config.yaml
num_hidden_layers: 9
head_dim: 64
norm: "layernorm"
norm_place: "pre"
norm_eps: 1e-05
positions: "learned"
tie_word_embeddings: false
parallel_block: false
init_std_up: 0.0201
weight_decay: 0.015
lr_head: 0.00367
warmup_steps: 200
doc_mask: true
Each number is 128 + 32 x the weight over its row's rms, rounded and kept within 0 to 255. Layers, rows and columns count from 0. Numbers have three digits each. The size before them is the row's rms in percent of the matrix's.

# layer 6 attention query, 320x320, rms 0.1, rows 122-127, columns 160-319
088:146109122161139153108132096118164148141121102097140124179123103110168142100176063086121150174113155144150108157092086176166078144097133135073099134164190137150138103181140156110142167096088154097122106185146070081104080122178080107086143141174134161147118086103139121129179154093166128115158132099157088147199142155056126106124104136206094173055150111056140149068164126109166119085152096153118170205165111148086107143166133122109090152128142181143153191099111141085180105068127152
087:142149109137133127109143133112108164151160152109163097137156084173153162183191075120110101158111095097086148168102098142099104053110145161112155095053125170065127157095066144157101150120108120093108140117171094105152076095140132142133102146163186105096170065155117074103086079141114092126157115144123141144116112126088136142120182083137098109161053153152125157132152153178109187091172094092115112129134122134131152082077070142159144146111121149143092154106133162086127133184061123
084:137109171133096131190162113194196110097091212120112095123072102160078143102119094076126167168081094092188208118124129132142121096108094110109138131126157120085195152097162139142084133130130169131122106202113175140144151096109121164169138173145140118128119119108170110152142133115124100121127103105100099167165093057104159160123129122083155132108060149160142120117091111137134092147157145169157106138093108153116159126121132152081161155137155095151092177066125134116152167139119184
083:108067170114113140087139136076119088157243138206129092116165137089165107163152077177064078109127184128143074135178212120119132140117138083087135106128131144131192136129167134121081097114148109044089175132159121101109093137156163138162085121141149183121131076050138083117100144104168115125095136155068159122145108138142147090198087145108082140117133156114121130125085130151146169130099093163124085088213085100118129162149130110088137135112098126149144140189093172132156145161169153
092:107147080129122170111134157078110105113088169147089130160101109181148131110140156135133142081089081095150134138151106108100106172176155172120144103119128140116185124154124141086093127173133193122123117150149194048109100124155074191158072112114113067161128151127181137169142163122148145098135197169118131113097145154109101140151154174141091118101140149051114092116117129116092089135134112139178143147179136157108111170129163064104114183123139166150131129145171093095072154123158192
094:081127126151086084138123157091153103154168134114159118144185068080088083160184094104103151095111136156084091093142139173099117173135160144135108113149131178094117101174165137148122120098159099161157105107153096142100125153136145081183127151151088107131163170146109112038115138200063193118128162152146102162189109048150049170102117139175154136139139161161100101151125106108091155159087069133128150166119104110127159134144151094092109148128101058099163132159104081139170156061163091
# layer 6 attention key, 320x320, rms 0.0934, rows 122-127, columns 160-319
091:107159112126139133125159072150148133132111122145097114239136112149129153153173111134096057153107154098184134128093077114161122139123139146136111087160166122097088081107104156143139126110084114145141089149094147049157097117146099093136143147120113173095159103138103118093112105121141100131135219108108127108152134114102119167157133084203147073128106133085149103176176104132102105134123142099136136135097065151154132103173134107080123155186111127103179086051085147163096165090083140
091:147175128135129183115071101115105160113110136161155164145087101158098143104113091135143070107102081150080126120144148135120061113102105184113093135114124137128199153143119155128155159161106182121090111146168156149160094084084127175124090094092224140125123092100180051094114174141123119110122077110082110099154137151091145122126172121057175122097122147119103131131088111130083097163156089052146118114152140155178144101148135178171122103152106125153201147139069118138133145150143116
089:127158161068131130128156127175094065082117119131104158068107168174083081119094159170157155150087154161171081086132076123072154095167118103131073132209093141130145162143098139154176116100111128088182144091117171132139112168143076121152109154143113089095114119165161152111163142123152107113121070094093094107132143042096108139154107135114193089159115084147155199152171087195108049094088062142147149152093149140135135123127127134132112143094087079120134116121102114149155205109161185
092:094075171091128160084092110116133075126226137107116123120122145082160120151085127154103063124118131112176122050133218088142127130114108143125154131157162109064214098150105090169121133119204117088094091185160135161169120101173132116140122140204127119114124118151192143167148125091136175100148133099082157148138108115198106134132119119076160151122176150122101118125124132138127105112206170120102130131111138170092147184207094179129132127134135116123087116139107107097122146163123157
098:113100126155102136170142181102180102147093124118110139106151103170203145112116212127135137067151134077126129128117130145159113119119162101096120175113133165172173116146094116128078151205124135136084158138143149096132060100147072128141143154131143150132153078101096171115161105123101127148109082143083121136110148116169106112140125105210101115088143106101116112094119123097182122184072083139195110137128100159129170157148176117171199109132086107118131123136134102141072104132026163
092:182166176164060174173129151135156072135151099154151115129151089074135146073152139066106129213124141140074146132086106131106163136107130163047130125113114112068132136140173132105160127143154143163134106151148086115143101108177168138138088142151095159112148152160054114131136137061064214192081136148131087134093143094120123124142128101139137140144077128115147116121139102143090115150105134136113119172122171111156112071114132116129166188186131136124140180141107134144111083080135082
# layer 6 attention value, 320x320, rms 0.0953, rows 64-78, columns 160-319
094:127152148115126141128148121162078117092175166152081164170083092161136197156129171161167089124164178079126143173111089149195183115108098164098111044108103114136124114202135089124182153101122135115088152157126180118139136141155139115097147160087145150107087145105169090090132116151137104129166110118140087107162081117056144126105143130053127148116118155103109161146059067150220117078196150153104142064086123109066174139067097147098123138141062072109106134142141159181170132169096107
094:131116105145095184121099105153143116129124179081124053145187165104102115117155162140123173119133165122165130121158105205134128110127053114091088093086141096163123092139154075163175085138131112128143164170125104176120172092072130100110106146149077096133107106183117076156154155170100104096189138148102131164167107138158112142131072131141149132145136187080141127130169130176086140135148145115152147126158105130068186161156118078103108156145061174073114141107095189120103076146099170
097:056132117136153107100132255124102129113066127137132115084104080126116124144089168114146128082116075099131091186126159197128148120113121076073111093157123089136132164136157159109139175126145128085104102187107142094179182097128046103109144147136149151144086142162134126112206125137137142172127137190103109094102131151185108137069101130103162118122139143095203128057123143141096165083162141181156125098084081176102151139113148120101165169162128086100128155124118142142140142114158105
088:153146102153087078125133173151099138139115213152172131103115080167110126091183124137135147151142111166107067127138106132168133130164155141055096120162122132168194087166127089170092129105114147072112146178150121131193079048144063132124102153135117220076153173201128083082113111124155095092162093124150139095113138131134179127101139066203142150085123208144102054111149145151108138150128148155071159169059116127059163145151102140102081170095178156141136126107157120124107124134138171
099:183150161102090124157083121137095158099163094126112128140230170126151155106153135092082158132138098126083173155109078120152129162094145115127128139142117103138153105146163135155140127177097136151140061153110204120117152184094144055193094130087120151153131157148079146146082088110117172164123073151143106096128131143171147087164172104114072067116118148097183134123152124133150133104121157089147160159076154132131090125126128096127155121175127147155108142144159116138067141135059114
094:127068152137137151155079137116152076116186112115126159115147090111065157057174142116132149186156149082085092104058127147202181182152084186082141120120100102130132131147174106137124090135127102109132093079142176111095110132175138136134133191132145157141113131162102143174126141128179142117115100160152152134150159100123044158091184104140114113129112126114095173085142129129092143095132075164124096172185127125143088123224053136156149101132129191107129129101074151106109156129099188
093:095145123037118088121115117095084104132177113145130092082148184110148140124100128107094141117151155120094074133112117161130115173069166129137164150087112135113158145211164126151083068157131106123089099122145116171131120116230086106094133154151073127084100090123127105176119100106141205140136124088150183182159150112120169116111148096136132129124130131177116094099176106176081142098134089120103089056083168105109183152121117123108137102128071123180144112081115101122150146172130103
091:128094154153139160104141128124084144156147131116161132188114151088179181148172100134147144165148183117129112125139115102116134148125138110084157094140134144179106073130135093161101162065105184128106121153107108100121095207125101104121111138134151108156122126156173169165197133115110117103110141161106143093161108138155138123065177110079116182132091129136165073155106109079137164141167137176112182139077177159088105078097126161108118114126157133123160177095089182152111095131140121
094:128173140125127151083139134069178036131106076147125095161166126147123129118114117193114166134148079085135118127103051094118131169218101067122173137144148113165146145128133164060118131104155098141178095091149132066146147112120088142116110206100143126158126096088077137123192132221111135117120124130080068084131140133110105114122049104163127096132099166167063124169155173164099115153090123158161119139097156111132127122113127148114142085111184087206165112142106100088107109153126091
096:140112105138133053119118119119048117177138148132126129139147170157147160174119125150088128131067137079120145142138117069083205138173145062093133088101169153099133092196139159096125117184121186124090125152055140094113140151151103150130136137111183131163101095118127166121122132107135127143077108117080067137099142155167194164137156218072166094055142138112115159150143116112102124091170113114158070093087175169116195121104121120193139099118143146111080086135110140174143104099099102
093:098167170082137191131126109109137112140127141144142089098191176115117152151108125133123118203142092124107102152182143105101068108167154139200249139121097128142102122066133107149134084108104180087142118170096115108091133094149101099099154053196110095149116165141059113191098103088139144142088086108099127184144167114121119125182141188088180146111068138172101085165107163169078130109096133186065119116187129107085069185124130092131086170084112085144115135138163130170170093101188163
094:145143143142135159140152115036131092095130131145096118097118158130116104110108111083159167116081091148069112115134193108150122155096146144140112126168115156129170153178102102136158133150122103083185115111091091111109116176080139117136132132188161105176150151115154084129102141126124153123140107175191151101107112152123198147124103137159100143126132105161122091164128154096158092192129127102073137088190106143131159105144102187159143122174122128093211087096189071127113190143108095
094:119144129135099174095105136184116121143132134086093124173081140163136136114082080139149161136079099139132161133101119123122102107161092091100180140173078155141148101083166150103173110136137130098093162142131105155155202149108156159120152126140133118142096127123143161176197136148075141083106168145118120169176100143129089112088138110091123153172092162167118115144149075129166128098137132144064145123134128132187194093192139120111084041169136103138082073152103078143110143102174118
094:118082212094111132115180123128117172112128133170096092172165107123107191092163090149128121068125083184087161146120155114114167161087128069107142084173124176139228166136103095147104085147149153141137168120141191097099098144149097150136115146128101110047132150095117123068137068121157136020108103109096113082096063125140079093155177146109205139160137128162094120135155104094164169113076143098160147179140159107083091088144108159161115135151169150127117109068104154173114145111122086
098:082182148138146106069164116112147154158157108103167100143144125121101082155149092116172058152157080125132116099147098101153142129103096136131124203113119087173074068087109098107156158136123157114180152142137126116091182123123096150117151108086110147096169085163173147118149142194093110134120124192104122161098167117189144182099185138109164141158127185149173115143155118159126101092138141150125099155138136187050154124153102127126124144126156130125075070150129121150113098098154161
# layer 6 attention output (transposed), 320x320, rms 0.0843, rows 64-77, columns 160-319
099:138124164111092126204144150129174186098095123033145138101119116133086114140125111100101192111108118154141144061114136099142104189128143073132142184181185111179070109099104168095095119124159126140120155121138133128131144101119173155157139150101132099116155108160080145146161199113110145115167131070106110110094179123186101112151139147116092133135083057095105118129128147080034119129057132111173100135154070094146144079163140105178135127155103157132127147153159066105112097071130148
095:104141114118100130152148134109147121123150115116122168128154087148117158146103121141093145187120102085091121158109110133124087164175159081188164148164134145131169101219147129099099141154123148133121083087154155129216082131189127188132135144131167085152053164111197150137119120088125147085108109107172122127135179091121140096140170158117082142136148109156127097088108135098138063091166101124059150158129171139150130110078080137113160133076144059137123151140146121149129120122134130
099:185120122125099150145046072125190090125129073143096125201124164058170134140181122107075147160116158148092138081133065063125158132143157173231136135091103147150147084088126098143159096133108084118128150117117142153053101115184120190163124126099163048122185125141118110141103102119134137069153182155173138166150131100086107110189168094132153157170142119120089129156127099137107133132086134074097137159162133141156127147183098089122081121160095170149098141033105100079127111146146114
086:143130123153102136162121044142091130137146115128130124118114137108168119179115144116142087158071096144171133170060158074087137150111136166187110098099151133069120174132144132105184066166171133137108142116112144120077136138154167122091114122115110150148082098111135094179136118059100168127171108133094132196144176119147106127161145108120135120123105149092117130102126158089164166133093128097120159166152118093154084116138077097106162134099110020106131176141126088150122156071116152
093:134125112091148092114105163114073105153131094068165149119056095112146116157089139208136101145115154142166120132120106183171098160134118164104141125102141120085147173114091138113115097076127122086145133112162076100174168109154166188127126073156117063171153189087139135182132183116078117173093162131162151149185121138072151132127108133220144078165177112120112082126141099142143139120135133130090116142174122149116109160162124142124109144133098084084128049087125121190148141170139153
091:122223073083112138110130213137101147136083128115103147088128100127164145160072131153147117078121120109098109186150106204110117104132173109150104120151115159201111094040125161090124184168126133116092136140153107099174147100103147091120106102138125099118105148039151148088116089146109191130127191143140121105099137137132117133144151154139176147139148169071160143176118159105123147107108110156119182136054114123174110146101156142125135164115128113088105084161156134207125121147150125
093:170170077224100147150159085102141143107120148136118115126133025142122086130144211120110119177143144128113161044111087096100144076147128130124083122121135128142144120056097160136125173092100134134138110097132121112122126145053158122134089118119192121143146123110156193151171189138153110106154093107137146102146132095166091084159120107123134126112159136102146136182153111120194091151164107175131139154139107176128070106146122149107156161136209146135125145193167172115117131120093164
092:129139157127125100148142095192110095154129096106145146129082076122098083142060147163107191143139072126122155114116089095100168096135166164167135132215092156038121150105115130118129093125131057071101112185102121138153137087131113137133175100102133138113094120183081147117131121144136130153190104108126101155109131112144087156145130124168160131121109120154102109118105152173134134147063147122168090164138166132133169096104116130140100122166110115114141083108152068137113104118138171
090:075152093147204146154085148155137178101133119134118111158131140128178066113139150152124202102158120165135124151176145111142079060159152141096158066060112067116114097124114164159135214106107163120077154168164139131021124121112139065144124119149090115128059137119131138133117078088146166120132108096111152124146074117162155131149098139137148096124126072110129148120103130135185097157145133110099165090143078152137151195146136098086104128167093129070064125104163152148112156108146143
100:141116150104116198120127184149135198132095130112109126113126121119128167125163061094116061166127125146082156108100132185168091154120078160137136126145145066128135150108096168166101120104143078131156150158200140109126114094146141121143119164149138156090130152104156106111146135190101102122147194093147186107132124140118074153160089089126159124132077179197065116086083192141167128143120126153113140110153139127044128083117111110164111136112085073148154170115144106025108129180077140
092:131115192177148101158167194156125130147083189110156155148133118137155106146179181141168121106134167116065102192101112136091188168133138128056082062164116130078132097112113087087122122134086122109131109128116162114131059201078176084127153160131138137082107047130182193124180184126078075063188185114160142095100129093101147134133156102138087103131172143102105105117116115135148131131144110122135116097019100146156128107137147134151097126113115086107106123087108101104065160162102090
089:141177127119112127167110095116138158101118207162115158169084106091122143091113132135150109137147170106199133158132128140108161092199095130079106156154149071157121062082196099117153170151146151169131162136141178091187163137081158078122134088121100154149101098115107151160122161088104117117147069187077110157127128083146171162165168101136132087129094155095152184138138175129179132151148153131160143097074118135163134145132133057161137120076101143139089136186112133129091100086140173
094:117084160125134118109150119086129149156158077162132129059106078086119163143145003137085064143124169185105119147137062164130154188075172118170098147095161082148102154169203132112125163133127075163132141125117175157153040127122146078094120121175142129112107120150131150117112112116151096147185107154146185099138128118130158164179149145191074063150178069122085141129105098129126091081113128129115183145125105147087079152143066131212152114081124105146119140154125209128135069097117199
093:156167135127154171137131091122140132114112172163162156075125121163114146167140135153098135218129169130240149139169169112131107160133094070141095151129098126062089162099164201135148137093141081068142109082151132176161130116130141081154203103136156161131131065099104140137144186123115088163149139115136127124218168187125146152097088104151148112093098132154121087134116206101114124169185135077120102129115106141124118119101115124106090149116097110129125098225123122122129114116060110